python train.py --hidden_size=128 --rope_theta=2450.0 --attn_scale=0.313 --weight_decay=0.092 --dataset="wikipedia_en"
Each number is 500 + 40 x the weight over the matrix's rms, rounded and kept within 0 to 999. Layers, rows and columns count from 0. Numbers have three digits each.

# o: layer 2 attention output (transposed), 128x128, rms 0.0977, rows 104-127, columns 0-127
# v: layer 2 attention value, 128x128, rms 0.105, rows 105-127, columns 0-127
# gate: layer 2 MLP gate, 256x128, rms 0.0963, rows 0-19, columns 0-127
# up: layer 2 MLP up, 256x128, rms 0.0966, rows 0-18, columns 0-127
# down: layer 2 MLP down (transposed), 256x128, rms 0.0907, rows 0-18, columns 0-127
o104:532497467516508503488512496520467502491521572576566441507481477507433425317452499493528448519419510470495514459417514520479464545410472534477427506528497528475425505442503462483447534566484580501485587525518525494444454505507508466455516501520506451486514574487478482542408508579486508426447399487510511554400486461488524486530505413562397511455458456487551496519453498522457551579510
v105:491540505480560458466517490463473512569530477572506514478594566561546552479579595461431464530496480507472595436534508457515600482443423468436456428434465481462424539483454467507442522528522581383513514551514503488485458545413477516495557425382495427428482436515608465466540518590529457557557506516496557433581481482545563502506528517554480520517500500559485531441501569507538501516467
o105:529518492438573447465508491483472511608429475550514517509607574554544556497550585460441447514507512543478592444560479475521569529438464474454461443437482470491403508502423470518442529504540613404524535518517497478488498552431518546508563456369509471483483434505605489464544512584543460583535551543488563463559474463527543488503500509517496538516474504593511491444498539500500507501486
v106:503480613437439394554498531442472509502500518564502592551511449509560502445473504676473533541485522433438495510526532605498514524483501478568498410530447520557493424524540511512497447519485541531495529558544484538443502486552489469594560577570473457518529394470605504592475434545538513405511528460515424439524559487540406427436525488452478467514489519550517529523510449482490550535508
o106:481486620432404392528516540438460488497456501560506547535487456486565523438450509670480539519499543420419471525523513595534537521479512467576503429494490523510494440524535515509498457532471569519456527536557496561464484484566454449589559554580499464512520410483590515573457414570538507453551504456502411434522529466544426433444519490467485472520466532572513550522530473467521541473505
v107:500429475572511486491541436507470535471535473520493505451476481552489427430506509476610464578519557536541571467502535610475508539500519525575477494555512468412478527482458535463504446531504429530497455579442575501438574394524473440438484473513514512477464460541577471519482444468452470540542511524483595549447527422606489499503483437473560450516488565528561417542481570445493452439585
o107:474418465574515475480572423515482548534473449521505505469466503560469404427508480495586423561537545563520554487510501600449506573506512526572463509502506463427489503484456527452493475529505406530511485547436573515435548429536476450465491499522506480509466448551553477529490425476420486588553559536477569544460495404582493472516486400489567431522466543525530467497516556460464417438563
v108:450508414456481433521440534420545449472519411411540495411522602532469500423471467511557458514545474515537553446494485515485480490494552479540520545533455532541603583461506421563522499543397534509479496477570523475483461425438509505486548522503492552494474486474527467424488543534661541535502492489473485469427487432489528427430493407570544455493575458499494494523517549439456542470567
o108:464490447450487425539440554417554452474454413400531473433511598511478512419461450526562465514543444498548543445490463515480457491498501476530501519544467517565601544504483455543511526526373546501489481488602525471431476428462531503457547543503529527511442477484522447437490516511661523529509500531464524460475484440483519464456458386557534461506583450476504489523554531426476537472582
v109:575518587473497532462462449462504579493497523468462480491534590549492446434510546526476543494588544523469489445399442537522560521521541489603499542546448457460458459501427584488477426466570419568501520562603487477594527604508488528467474469537502520539564568485445548412467522481497535514438508472472486403550523496468539466405467538423486506525580573451504504472536527564471460486545
o109:565522616494503520481470443489508581462554512504501476499527587521521422407513553520486514498552543526460476443428456533548523533536498521553504512513426515466453474504425542480468469483556399539476544578633462479579496593501483515484458468537490519508541561479450552416462520454496545522424447435463499399544488491448517505384463528441449519538594551455517503446504527525466469473553
v110:473534460482467496431463504491498461530526664548482377479457507459498469456568542444458441485469556527498547511520500533530447485431401567557554540440489529520459445606550458530504530509482448495547480561544548422537473462503467517526481528473462540498507530544498450552477495574534474425511491544474530508489457603479410473483523512497528499491506369432476507540467505491527498395477
o110:485510470500463493409462500456487426563503608552486448472440510475512491447538544447472459453502574512475513516545510522552490479465439555549526499404473518503467446567570451509514503504529472539534456516538545387530513465482496521520454527435495530495548555530517464562516515610515476470525587531434523522491454598466380444500528475501548504534509371413473483546513475510497498415501
v111:602537528467460475560484469392483492574483532582513517482441533519552500565443586448525371533544500552354553541528498506463486529554453444529485450440501514485607571473505509492483555557460514530522471484507491503422520540510460470584505473481466519500474515599490506507539497479541499474563497530517492487492462556421443518614557523514615454530532508470457451508448421489527497505551
o111:594506553467450466579454467385477469507530523558509518499450537491561478567444531442509460563493519565379579540498508479445487502541455441538479438500488577501613527500511486491477558607447540505494497494504486502425533526528446490574487429472482501504445524566506516517539497464534483462519399517570486498476465551429435524596564507540559493538499519445501461490419440475487502497539
v112:471481528578413520512568559460547485515504439474502536539503420500435440502523527462493592519568455520596513505500485503551471546559529470481523411513455465476470419466430483524504617599510527462493370578382470565478456474456469497533520520558439419465476526472465500566421514597526453435474466473453505478570513515539565497573492537514586531405504500501520562463553456484443457468556
o112:479501544576392531509563551493540510529496454493492520563505462484431411527514513474502532504562465496528487491518490515528493538542503501491506462516432462474484456444410493526495606619516537472461370541385470582483466507459475510517513479523513461462496528473460496574423494647532434468474513444426513476586505513506517493582515554534590518410506487532531547455528504463452464473587
v113:586532485434475454471428470535562466450511522515569469436448416486469596502423562534541471554501434479422534456438566562519555457513492478431479502541500504475382546571484502490538508486527479483548495458427449510490541488521490543568431568413488492481494501428477476438395467522451488479498490463501449478432467432403486534530479509480517499502537453476485535479487473487525510566576
o113:579550473465475457473447478517502479490505495485537498430430435510455610495441593531552469507506451486433538445460552564540532461515483487450499504532539481497385549540488520471558493451532491484518458427417420500513535473505473528575433568423504477476502498425483484455456493531443526512542600446498415485420486421401519524502482483482532481496539457482503551481506446479524494544554
v114:493478579583587572483540520462444516523494519538548509384537488484495500571475530570520451534535519601452450431410545444448470458514517493547494547497526482556461459523499477622525489531585515551587516517421480413447446477550511482473531533534477415597494554494585536470440485534503461540575531515522467544573510478553521470478563541482531475483491393518532452434470522433440487592526
o114:488495582589603554480538523445464520489508532516539512387539491479513466570474499570517455510515507594451458418395516450494489438517507497524512524480504473557449471556500506585486464569579534528537533525411471402453448478547516448488525535532480431551498559489589530480447514515508451496550479532554474547566519453571498513486563544485537453469501401521525489437497522443429484566572
v115:469550603432566440533471548500491582461502547509504460524480487551484420539537495539537457457501497504599604466578519491553594498538517444482459543444472529436462520490572472546516555538493376541529494470466529537556475438501505501416514506489489416504528500517574500512657535634393480503444482499510398495434504540436441522525473482504512559473479529523538495518555582472480447559417
o115:480527618418587414533465579526508561482464577499499426531470489534494395550545450529519453489533491513574603465552503483511574514521515431507449539475503539427439520493569498552515558548476379549510486453471534524535483498494503513413502539483483458527530497517562476528601513635412484486451379547517406474494492543437468508508487487494461543451497552540490466521524554461459504535429
v116:486479556445518470580549432425551414557494379479523522439486497443523450518421519546544415471445571459505489526503463490509488541552578470477457512497519471468427569466585516565479437458531532471531454544471520500537482529403486556515477460546472515543518483472512576476464464495460541427438482558525554530501483521531472533545494439472478532489436510476539609439412429455497515454505
o116:458489562475550462552539430435533380518440411456463502481463489425516418503422506555529440501485541462485455511501443479462501524549536471453419527507517488491433581475573516576483457466523544451535431521490521517575498537437554564509470450543482479491490475485485556495450438482441519417466471560539560529531463517526468485554454426462473542468462484506509568461442463464482557402515
v117:517555404530475514545536515422554461523507443514451508570528470452392537532568505432500536460552438482407469535506453488572495532473501421540463539498511542525470491564416613524519459576420355530475560471489517443512423509508476530509504519460543548457509444588584475439504504507473528533463463514483458494447508487567402504499551505517419453508521551513550458466488481462461475509480
o117:515558415529469542527532513433554430481469470503462533563538476461425561543547498413508507478572465460443471512531423500546498513473502429505458566529504552518469469563402549500537472555438396533466567510516493435523480514516496532512497529461533503452485435599600476428468515502485550508475500523485466471441496504585414518496546516516429516521519548519513487511477459464453476517485
v118:435493566601436531556543493554465578443530571411522494444469503478578555482562488370522494556531533409462504564481496471445534519507479547537568466504482503565466497464440480465515497456394523498525487520523554517565537473534472540562618469434421449533468545423486524425532507479433475491526508496519410567528477480503450481466464476559528483530542470554509536445488399441542435622509
o118:429505589579413531518517484552450576483479571415525500459443463474586572485538477397517472515539513390470466550482489472468534519521480530509557470495482489541486476467411454449484503459418509521521472479541570511571493466559564544530599487418450466495499559420512505431524469503416463504551508492516421564556484498483451468445461479587497497539525464594480482469477457445502438568527
v119:482491498475501567491537485555556516491513496547509553543477521508494581485543448556653498523491489657484462470517516565552549429461520545530546433504532556519487506519609539465455547421465572530519468506536496459473562507599509584581508549518506544561588459542490463492493482518464447518450486517508506469548548569398607488580505406525466562522537602462503453486550484397448484552453
o119:519489515487507579487551501561568521490455514530508565548478543518489602489542473556664485516460509716475445478505501539524499437480521526533534442494507565525500484509623535475469569385473573523504483500535479471502531515601518571558495526516497522538603468531475478497503447534475440493469485492505496485531531577399569475582503406508455546489563596459491502490521497401475458530464
v120:528451505472468423519526553449531501434480522529525507462521552472418576545563503498409430501451533550483542481599517404442485436536474526565510495548424509489414528420510497545517477563461476496509458515473518576534546520613501492469579554559533552416454579512475487496486465483484565519508497490526595488556497487489475510527451453501524430460458542566473405418510486526473405488485
o120:528473498467469443512525539450505505436490522513507515450546560496418599564552522487406477468452555554487523498591521419449498493535460529545551486538456488515390546436522475566545473564469484501499463526469569562555506509597491500488559545583533541418447582506500478515512508482503580535497553480483585501533489492496487459546477440498495435480456557584502413429498482532503399476470
v121:488503538523432396458570535368388482400496555452502534640525447525441486495475480507553432479524549485577467578545521528447486486418517495496490514506559517539451549471471468518521490454510486503481567517467475415498535486484490507493505480490522455517542525534517511529576543413485456492564518474483556495518514568417526490542477562576541473533484584510501578426453592468516566435499
o121:468504547561426379489555539370428533400554546478502537615526444522440467502496499494542455486482531477577477563553512551467444517399474520510521509490559528525420519463481480540495511431526487510475570495467450420485504468480465524516499472502469482526524492514519509526549562386490466503532505482491535505485508597422525487548475552547540477511508569496519535442479576479500577457479
v122:538475459460480454520449585523460569546469525492493497463561515467506575534424526524472468571577470568476484480538510494484489462499473507447493504501518475459597525484457555501459411516450449554435498503469503402486491460454519515507602471536511404474528484434433482457488512521464441456517468540525582540509420515469476438487494435471540559461479443526537588557528517469436507527533
o122:556498454457444422520505573527459596536586526503503497443573517469486585531439513520478495528531478577478460487503523490511491527499488524466483500461535471458611538477470543521495398511443443543447529541450513386506512438429512510559639461534511466473487471448417480467527525520483442509490466487536559555491474517456483445483544444471541565458465462524572573552530513461449475524521
v123:495546408544595537596541488494500440470494521434485480432483467467473474547473452549512547557537563490539513525399537447487590544465556541445453487511481458549457423519559510531454537498476405492483497490572471494483570455585472417532509461445491544485421509485485485543487503533486534515498518475579506486449484506413495483487510528558502533534533603566512499451552515510497522509485
o123:486496392570596530561564507487494443466535482423491519439491461468493492553443470568498551495524528492526512486410528469512568562490534554462487466485497488530440459501592500516469538508493407525513519477598461515480538488543479429537541471433466571515458500487505494519526552540483531499508638488517476531434468506424481460514565534576510507527534611585483481459567504513525528501504
v124:481497466470515494482487505521444547541509477475491480543511534556439504512532502630442496526467557421531585511355408517472552633646530567522472485510518539508515464548504491431544456434434498423493554504532468521483502546575511589539473437585497482534523568457477404473636480555546509466572515476465532520495530609557508496535488489514531527477499538522488468476522480498380580516516
o124:492507478476517499493478515510464557533509498480505492557539535529455491488521500616452479520486554394542550506377414490451534556622491558503469509535509473533515474555499508422522473412462483446491528501550482551492504549553459578540465476575452478508539559471485409454626473569552528480582463471458542518490546583554479485570480543496520513504491532495470489473555462519395576503512
v125:584456457440461404444547513532504443517504525475503548481503513571493516611596524475582565524512462450566506429374483465432493558456409510535453483476545469483449570464543441457524551542510515541508575483567555499450504552540481558534491546479474499485535496456505540504558562477468471490487519503543509495569456469509441478417515459386515527455516460520493551551580506504523457481493
o125:569444479461445375458540509555513445531530529504525523470468505545511516602607533469570547503484475436553502429350502465445490516451465506552439495488498499464449554478534486449521566552523500535492600521574558497446491564552487566498516509457464497496520486480470547514551558461482431497504472469552511483559489457485456490428475445401513528458508460523482542531561494533520452485501
v126:461536463451501528540540474406513549367493568495498503484492486570533541506499478533541510446485493462487563508470479512496513516481450576565529528496571479514522420498506440501518417509430461490418436480480444494416518586470521477515389554442507500470525492594429462538534495514593453507459528465513445461567464393489547532545550448388394525443455473523454488403444491504515482471445
o126:444544447452503530538557458428518538404520539498504535480497490565522545505499463539516485461451469453482574495483463467492531504476481584582533499454529502509522454506485457494526431517449454494456448433503422496397504562460482503519390503426507514488508492595427456538501519528603417496482474478495446468556477404475525499545543429398400524452463481534460494395444477529529486475436
v127:507494462529449394513526483579511441521481490456404418565450580513546471469507480496568481513542496536453498516505483531530558532573532483536521554472511475466448488511490521462511565389547491501558434444495436594497490517496532479435555571526499433557499384571531476531506540527488512489617514555529524487528523484539479413504473544472494490555500456535465493465542532510377537515539
o127:528523467528417376507490531579551454462559499457494452508469538541559448457521538443572544449432483588463510537446482557523495524563519543544577520444484531477435512518532509485472539365541462451521436501453447576490466468488486483494579505552505478511451391519577479524491582533527532493532425526533527505482487492546493461487542554513465506556471485496477463432515496513420530524548
gate0:542517493552533528478503542530488476517496523538442543499438491483520520488513477481417450526524494537517556502511430468478537484498441467493477425494554522574472476547513542556556518494446541505585452505512564590469486531488559497417513559418469433468559501432491507476479505526482489461502454453453506460538545424515493514516480450503496530484591564498534420543519500473472556483532
up0:446529506528426447541536468495466548549455507538549496447464524526495541468496554511475537494456479483535546546449509512505487484492538490523544477440517441466476554437453506552494457447478459519514500559493455526452450512497494529514513544452475495599492437479443468509530540472446562513459442490553487535504515491514578436531523571536554488609524515512523492495444497534506562545496
down0:499463539525484510472514539453500484623490480483474478533427503479460464510450464525419484538533456462538479451584471522512475497509576480488450476505532443478463520545490511511511511482495513536514494512500505558495560546513463485391533544455473520544532507503528485463483450477459505533557410454465509464551586512463470490499442378443499545516514523501516482562426431473525458488498
gate1:519491533521486568534512520436502489510567470510537526537574501504477507510437522465538563511526519572566471551489508548463461478560448467490438515520494561491391453464540554504476548486445471496594524530524516483504493479468532514511511572459481463461499513513540510471492572456486513572463551487549496489528491454498446526457525467509500539520466555577446468553541536460564490491490
up1:487528475515445445544562497525512480559491533481490519519559496518512490526494479567491472476480511541444535511441481482543490482472536481509537513566462486459460503459536465472518444557486418522480520495411522488473417493478493503547465501505584447506488489449516468546440445454448501578481472523536406495488500496518439506462514490523476546481565464558532530487534491551492569454555
down1:457433526569536502472515494503484476455444527401506492518451495484531454473495528434497587503427501489505474484530466448512588537499548506592456483508507539514490517516488539485511545517540476541491525540450564502482498484496509464572525484488450485453484523591529470486475544539520470524519495464511512429512507426462475480469509519437505509500536540493521466557454486512570449533426
gate2:558447475395543448522453459483461522435515545455543479507567510504487468486514471483519528502539484444514538514485539566567547502513487467434457513431586506451472504488550504547545503526476447398466450549509565476522518507549415463557505506473475453504470546540477462557461458458542446438510535498471442515449506530557507511556507435587528488508572445529441495448420484489538462427583
up2:503473443534485474532521516480509524560501421623452482535445489548512548500544466581421504494524422519517425535492501488510510518507510519570517494481525524519464464493534485521488480473490580407457484459459510467466425448513513488476495503471492523519464493376518491516483466405437542519501484523521495489583507525465512526476418543555441458576444550528510488526391534440408519533508
down2:497448558429502497471488496476541521490538508447434508539605483540543484521545513497507412528501534490401569462526471531467505527432523498486473527589550507554560547458531492510546536505582431499508525553572512504524522469570476484555500510482459463464514553517397477484498530531587482471432505478487465431439497487474478534533507418524487523508521508533503607467493472537617495482500
gate3:506472517524545485529549473509498551463474516480453421430481612524514438529482478485486498525562418445431510502538548527452474519460572498550461516477488501463571594508447481504483517536425514548513477487537546573487477556516546488473546488495538503524425563518495501455497518493560529477542489424581487513453531481498550446459501444503488570456574473478478486471427508523507522501454
up3:500519557539488429538412433509454504518582478500477479485525502508529523560540506448511595511509537443491500474473492527474453438559551463495563517533518483474532514432532537513475497529408527538516493514544454449385520509512532487553524495520500537417499512465529505437381523479479463498451477455538529518486452504433525523541453519471477476428519516557500459566476519531506528481542
down3:509524513553477458500440490517531522404573519473518525486506545554518416487494507499498464444413438551516513527472564554579517522503438541464543544493499499506532503498459467464474496493491484444474529430476482461506467435500536423448480505495528473478491560515462495500471516447592468464456592537506484562488402567556472534461569449495461505525414497543519530531517489568413544529484
gate4:438496476488533456517494479510511486497501495527547508519502513479472443447475515488427496543541475477455508470424498469503514474532528512494545489566529511499507502476521508569521522568521506529458469510454507512478505533447544548518430478464447546445541484542515486518450456473445448518471536499463482428472536538521531501519432438509423503499366420492550510571485576446478427550426
up4:529479497502500457430454521488549453506568463485581485428452508459503517506498477484467489508555519515504567515472540468559507497522513502432555508483435503560468508490476545531451468513465451530524504475453518552457546490488471555501507496489525501615601509442532545556477507509467568448473515500526456475427389502512513541554573483477502493484419532474472488474538449519470470521454
down4:542466413485446535462510497468534486489368472486515425400541531548442506557478465491517525503506469548471513467523483509485541481554536433573446526513510500510469443512443536481450545558522509547538485422468512516512519529500509520450478532449528498504511517473507502548517513528467533497489606520512536539482479531514420503524548482433493491527501555492463468520486558585480508534540
gate5:520496521565424512548488506506510559465447528551496476595468496497526475467493442510486494500472491482451504475443468438466509500472482514469474492570475507511534495493515504499454577513433499531452497530546516556454474535519573510444473498520479447559525491630515520481457486499499485438463474513519422438563482422500545601513476479548433468496504485477557452503411476531478541534525
up5:536456509472544500607534563563522487443493532508534507528474478470492483494515404475487476540480505479527506470442466431431425559484489500512460482544495568493517487570500419508460537512452530466453585526451533441518427570501529499489500468511469510486507445446451535481532482466556477433431540544583530477460430476546523505537431536503470518496482466521521547430474533532481524478529
down5:503527513467497464492487459510529457477724529503496507468468498478451486474576549502488546465506539538464513536441578522524465493491517528503561451489486446499472505503540559470487490473488475423458493563440532452523485442542566502523500425479445517465478498499507546525536511458567459474459646459457497505449487506491475503477516543561500446510493533489550539483520505521542489529496
gate6:515504486535546538462438494467455402481516606475451445466492462529491471516507555506447507537501503482449488538534424513458539532417495456506495459516497546484482513489520506540556544534529510568511536458503493463515446441490602539522596467429526432463492435548471499514505587492458517503443518428475491498476543484484563455456473516421527576516502490460547489486438542505451475458521
up6:471495500580508509517528531513477535442470460524548539451402510511491459512508591448469489511462518479494452503536497477559407515510451583471471471580587470437511454569585539551489438546469519486509478438533496474530426524533435494413555506525506474598526515562492513478541525490441511476483475520490492469499536543441443463469524468470513528461468519533443508551572479439468480487475
down6:526501514471502424542492539458504426506411538510459504550476480501458549538601537479556546512489497505471522519544482566528512454466444458478506456537421585579515528490500465485455547517555510512487535455466513467497464508528505517474443508426503476547521399522441511484552530505500521489479351480518521577492592477483494429469476527382465511500500532534548485540489489455440543455478
gate7:523515509502494469570483484525525507441520584466494551552443462511514451500481552560480527460562491519436452545494523460512560478473499485477453531445487459519539417495443457510465530521467543542513529524528542451514511490491510530490455561461476446516495478443534534486439594522543526580495456546513531537506446472429571502536486529498492459446500514545505522529447502538483578454490
up7:465496495549478458472443463499449491542447486422540511453488495498494501472584542495481509481456515479492501496477447464481503508464512451486501471445365408509394459541498588470491496501524487479458499517503514493427477453500514552490476537526458488461457499519541456546533477523529500513534492519471460505385516544519562523464524468504525546481436565475473494522513535506545514520463
down7:539578524556511535502561531552446545423474521460467518504507523417541480467482498544497421492489561542503499461513493522467427476533452583507477540506554557475525443551410482471520549455472532494499497513528434521539514494481467502507472524529528485525540498479473456586491551478525481470525605502474540468505482455441516523561523520499539559439544511563486561493409509514497508512512
gate8:489527527509519500513495476491453513510490543563504576430478487528497511541542528480515503519593523502487602520517487543430470500442453525452532484629462539445483450543514539524466458471432490523519472593552528580522456481491554511488562573558484464486478460491556537463514514457526539485490509496410501511521536507440525501507477496509460556522536456495489558481537449492534538564573
up8:500472460468481526518463504525503526519433493591473510500596437497552501493476471549564563494510579523467458531508425517534526513514512454514404507563505543510517543518516455550453536494528521521565475594500520514527542465525539496540450565482493490472526526503571546428497497522572447471606476499501445520522513560497500570534516477526514524514503438513612517496527544448579527553510
down8:483538530490499583447499521495593546523565447458525429489513566564430532468401493531574480464588547451514503545491520518505522510514550500490533482490527463508513439477428562494527525505508525463544478482483551442444479517495564451518529421547454499515428604510547493519533566519422501537504561540459501455503450551483445494567536476490487484497503468486471516444466492565488533497525
gate9:500532472532482516509511498530380504494510504547468472498526509496527452587400495559516517472479482477492496464508581441548481519547499495541472527495470436496480617557537483440571501474430424469438448478480514470416494512512484582523523554469498456563438556503486477553477507488440554434536528504493502478489546481517464449503507429469516442400562461467544509527494487442437459480459
up9:444486438488519575498442568489445487483459487454448491469472495522579517483530548456503564510501532434562486429553548514553426533487473500491455520460576526606500561540438501573524529466503451460483455500467517549504445464532525522521520532447487479496498455489521533471494525565456469444472507479491548504512542484486511402546499485454432565489378562455522528525491494540445451530501
down9:561539488477492524587473432480458457478507530483471446504470536447526496563556512503430444489523566476426491468498511524477393516519524453548498541556439495513485529541497544527504446525516533463555514523490490506448513493472462434568516500425482511445502555511557451529512539511449619533444568522516525485551545451508484426509471450429520478510546523524483483542558517507540560502547
gate10:583417531557462495527490535505448473511448500508542507482465446485477478579483444500485512486565533485438500572486508468508524569478461551574513536485461472475564518544512508529547503449464510473536508477518507585431556542492515564566524527433523483482440524552470462485467455483538461544496525556487451568512546506492486467499460505410466451434567483505415555484544522538460539537514
up10:573439508527489454542464533478460555513481511452509522559433493468450443410471511495494530497533476529540407490497445488513593418492482483536526471461516482559525548437515506498457555499466447457465485514447511453515463519486553443476460555457492500446502487463458563439494449439487419468537508562529530553495542470468503437537526506503418483572458446502500530485448556486467486523535
down10:453504495515464458496445511525544524471645456545474502505514495494518496522541503511455504474471494578431526448489465516499506629492409515486546556495497508474537473538501505490597496494478570515518538460542521477491556556521511546521517510541413500560503487598480505455515508514442580572488646509536490492466482469507491518462524513468504535488536524517475546468493466482514477532539
gate11:547498496574493461563428484483567510538437528441502516572501511543559452503492438484512424465526487463483518514395487500515476501529444455471570490478518458526529538432527511521531515517541545511447576478493542509536501506554511456458477547469457529486542440504453477421397468512514544477497463486465557436469527569583495518528472509479480546487474506470497567462464486502460527532507
up11:586406451477553398596498473450554473509514513500484479512490461506464467509450523404527550478499492526513530523500419531423471500486474493465584516452507524477477374478496516482525471483466464453523482506451557543538457455504498399437512579510499504535541493504483500481515487486451507577549511516538457437545469468537451476503495448469467483477535460471508566560483504492468502551466
down11:541489577441504494506470505460564480465500517424524452520460469480493512525513506504461542510596535509536545540500461536515547593552519436503504475429501511529491485496484513445479481484438501547514442455528540534483443538473474418463503546476519525567535465499500446533502609539451423529482681471492406529542475505467562485558494521494482506514508535471550450454538476511479486526459
gate12:504489465497485489474502518451494577496545497510531444492500460546402579542497500477525448424513480543543512494413552498497514458567526447522436481416535534510469498470480510501488497454492516529530500573525476514519487503526530500523506455510474448437486472509540519480465435505488520429461472500559402512458506541564570521550493487535550534503557496470496492436543462504591513468490
up12:564548495485521496510561460475508483532475477549453522490480560518509473486563578478515481474465500497487522397483490402470540497511503443481604464525487539528520501436552481461503564445500447479515484486506466439513523502444491485503497558537486428510493549466501493510511428474470525498470511537510503451448534543536444489495509475521488507495560511516530508587493501556616486554567
down12:463476436471549522540515533480504441479387496510468486515518476512500494494500482547446499483494513505574511514516585464466549604500503465495506422565584463558479469577521532472540466528477516490477500534522561517473447546462512432588566459548525511498481463457474507541532520453528556504480539519501498459495483560510484503483489517485443522471438524493524526483554542438502490486561
gate13:500531422534495517494488524503522477511489538491503525549512459468573468469528407525458588475549480505478512455486542450496487498514509471463447412528487456509616492434558575519480525493441523512545545508468432480494468489552536553440492525474490440494483425492550546519579507519523441469481498470534517557492524454543530477440484453573457492514545587518489528567528540513499526467542
up13:514538539491526461439548405438527529447497471468463535468488510403509524423490536486508549509478492465470510521490534544440546464494464522458471465508471514502524441463442498543498464412492438491479481476430429435465499450517493459474461469464497536508530467492502498485520486489519547506528552518534559513456511490461513456595520565499484465470460425477485462508529594458399466417484
down13:451561494589505480488489548530469468547528443470510452608576549440522493476469520496534483499486467502479511500516481468409524511505557452509501500498500486517545437506563511510476439489495479480552549515531468503395475506481467511541476546455453485453448468530489518444525398536479560477562572458473477514468519478510449522516526459520404508465540438538520488512427535495519445422501
gate14:452533395455536553467573547506474455495439483518502547458440461485475527503555540468536540509518518518459502470422462467495430496483502511533442503485483427541516440573532521491471548538573498483523506500517519528483479527506466505548552459500536515563521435530522492579548463523531468494461465493496466475442478506427538493437495518512520520575446428456450469509531386536432517477436
up14:500538518467597472480546449528448521373466413541500498462482570542466450492470470555521478503509456481565532496485532521482498447512527487492495536472524485520472566519493534512443487518469482539525429489487542543469564515447526523482515502455502463403462567481519479504505495458539550510502461505583466523482486464512458486469473541531506557449475499452463452493590461548470487508552
down14:499487534480496548468414467472528506499538525496512491481512479437530514524463427510565460569453481558469513478491471444478505558505480490523491479462476559536484507544562488551485467470482545529554530507446466478555476454497378502559478469476436526552458444510451509501530508489500515478463640524531488473470508504556543483518486481506516446514576508460454486456506413575520496578494
gate15:524537500457571482515501469439469494582516513576581479443498492549526531494575441434542524577505447449467529484529513519543504471469491552528578497458523462506463485524469494545494516470503504469488522446457499504549500475457466478484553520407474478442511564485524554512555462476490517533434491499494552493503550453584473497528464455580443464473474453499448503488523494477560534471462
up15:426503486460491486473475519428473537452520511497545588463487450493437530540500523523459509401467536488508518426509485529464455465486575513483511510560468545570496533483492518507499500475472459533527489520581530485550437530510522452474480505480480532457494450521501555434558551482544511446484537509500543488549526458515473465491556539517395543542451540552461484537531556468500461533553
down15:478483498459561522481557481499422557547436523481511488496474434544542526442535408449473441545496460451471492462492473501461536504498481527509541491438474475456475445506492499520464481524507451469477532428575524523560519509561402518540480526515568454461519471530497491460489476513465505543507441471549499457509577524566504500538503513412512464440541438519457429490454440477532484488509
gate16:455494472505455482491515444532489490539508540507486552536447538534494491435482597515463573518558525491427455482462487404568539523449500517503469517476499488493544532448468503502501601534420534443499509473524480485494509496513574499437539561497424531448489440511492498524515457509462417489539524513488488497534565566513551508574481473493516467511505520475471526516416498508465445447546
up16:476499557479485482596492507516471470531500500490492450497539460446507570487474494454515571496521542532460450484526458473543555521469495551531437490556414463504457483494495464534473545539505429442489457536584442539464525454426538432465498533523506468529558503515547474508568617481488485485503482472537561600540442510536484572486488508522499487400515502484468444524548487480498493476495
down16:528465522521447433448494501516485498470547528515518522597499467531481463519469478486534438455495517482539516451452519525494531527533501475570515531475480543509494486488434532491512495446476550491458537495491502426521488484494372504526483462504523504540488477515536558451436462505502467425533467461419427354531548577476466516491495446432504523523552438541486533531538434492487496543500
gate17:450488454599460485536577594426634528504533527510459440517512495518482563499517561486486505528443537500476465515543551552473597466421453529501490467510484475468528529524502534496478574537523475389425469517511459507444542487504477485522527524565387490521514584566458499470511438551452489401510488535530493458565524552429523483477520512507507547493537518451554551461437532496510449506501
up17:516471504640543500546527515501445463497539466524550533398479478538547523528560513547455518489516544467522484512455469581515490511469444509618512531526474424486459543514482437498492491506449514499440512431423506578566490476414494487425543455494432484520418513490463422509514496515516565496487543475520499503474448547449477514528446446552432497528537498563524548468463482560619485467450
down17:477500552454485507469476507593492495548713488537488472527506497521438477472454468556490492560525552522458512475456548459436541545551463466436509506477568494528465440502494490521505453471509535591514455509498579550488507480468470563535527472566493443448591525498523463561519512501475495476573595453522526421474460449485457475520518515521509498565462462520484434436487483512501487465459
gate18:510574454483473551496547498536499439509533556445553476480493495448468510551519506563507438448551536474515510508466537455542402524399551515480515493501497489413497509498502550530503499503467446443467562482511560519509414485534496470572538533489506455472487546516529498514437517505556433485514470465517548504467556461453424440456456522455440451497502519529486557438534535529494528514483
up18:479493452519529496497403460601479516513459486558498561525475511505461516477476497534480520506470496533444460418512503434457559560504596501459456536524481514556576580465485538500501507479538465435564566521510421502478556497530499449530480471516450515514521476496463485536528488486444469468523498547479508492581538472505514571514481542549462481442512528494569498553550562554520505512534
down18:505553471492516509529485566437523497449518459464580456524529449525574452516465554498544491520484458527500471468525487482486437488448426504500505486473419515535546498486468470487496521526561484536499542454560547476457587554493493531547535508526541456519489517552441455460484521519447478457462613479590468533492500543531520473485481527505528508520469529480502601532425545502479525557458
gate19:449505530457484541419481498504502430458500489511479518501465530508544496525503518510471511495471508531477484515594583460543517455525510537472482452560502542527543536473451523447497505525537522505438500557519431450537511525482553469480518466554480497487529465530459468458529525434526491453547443482500459476531559549466431526584479525459453505492511489509482526515519453435555427493530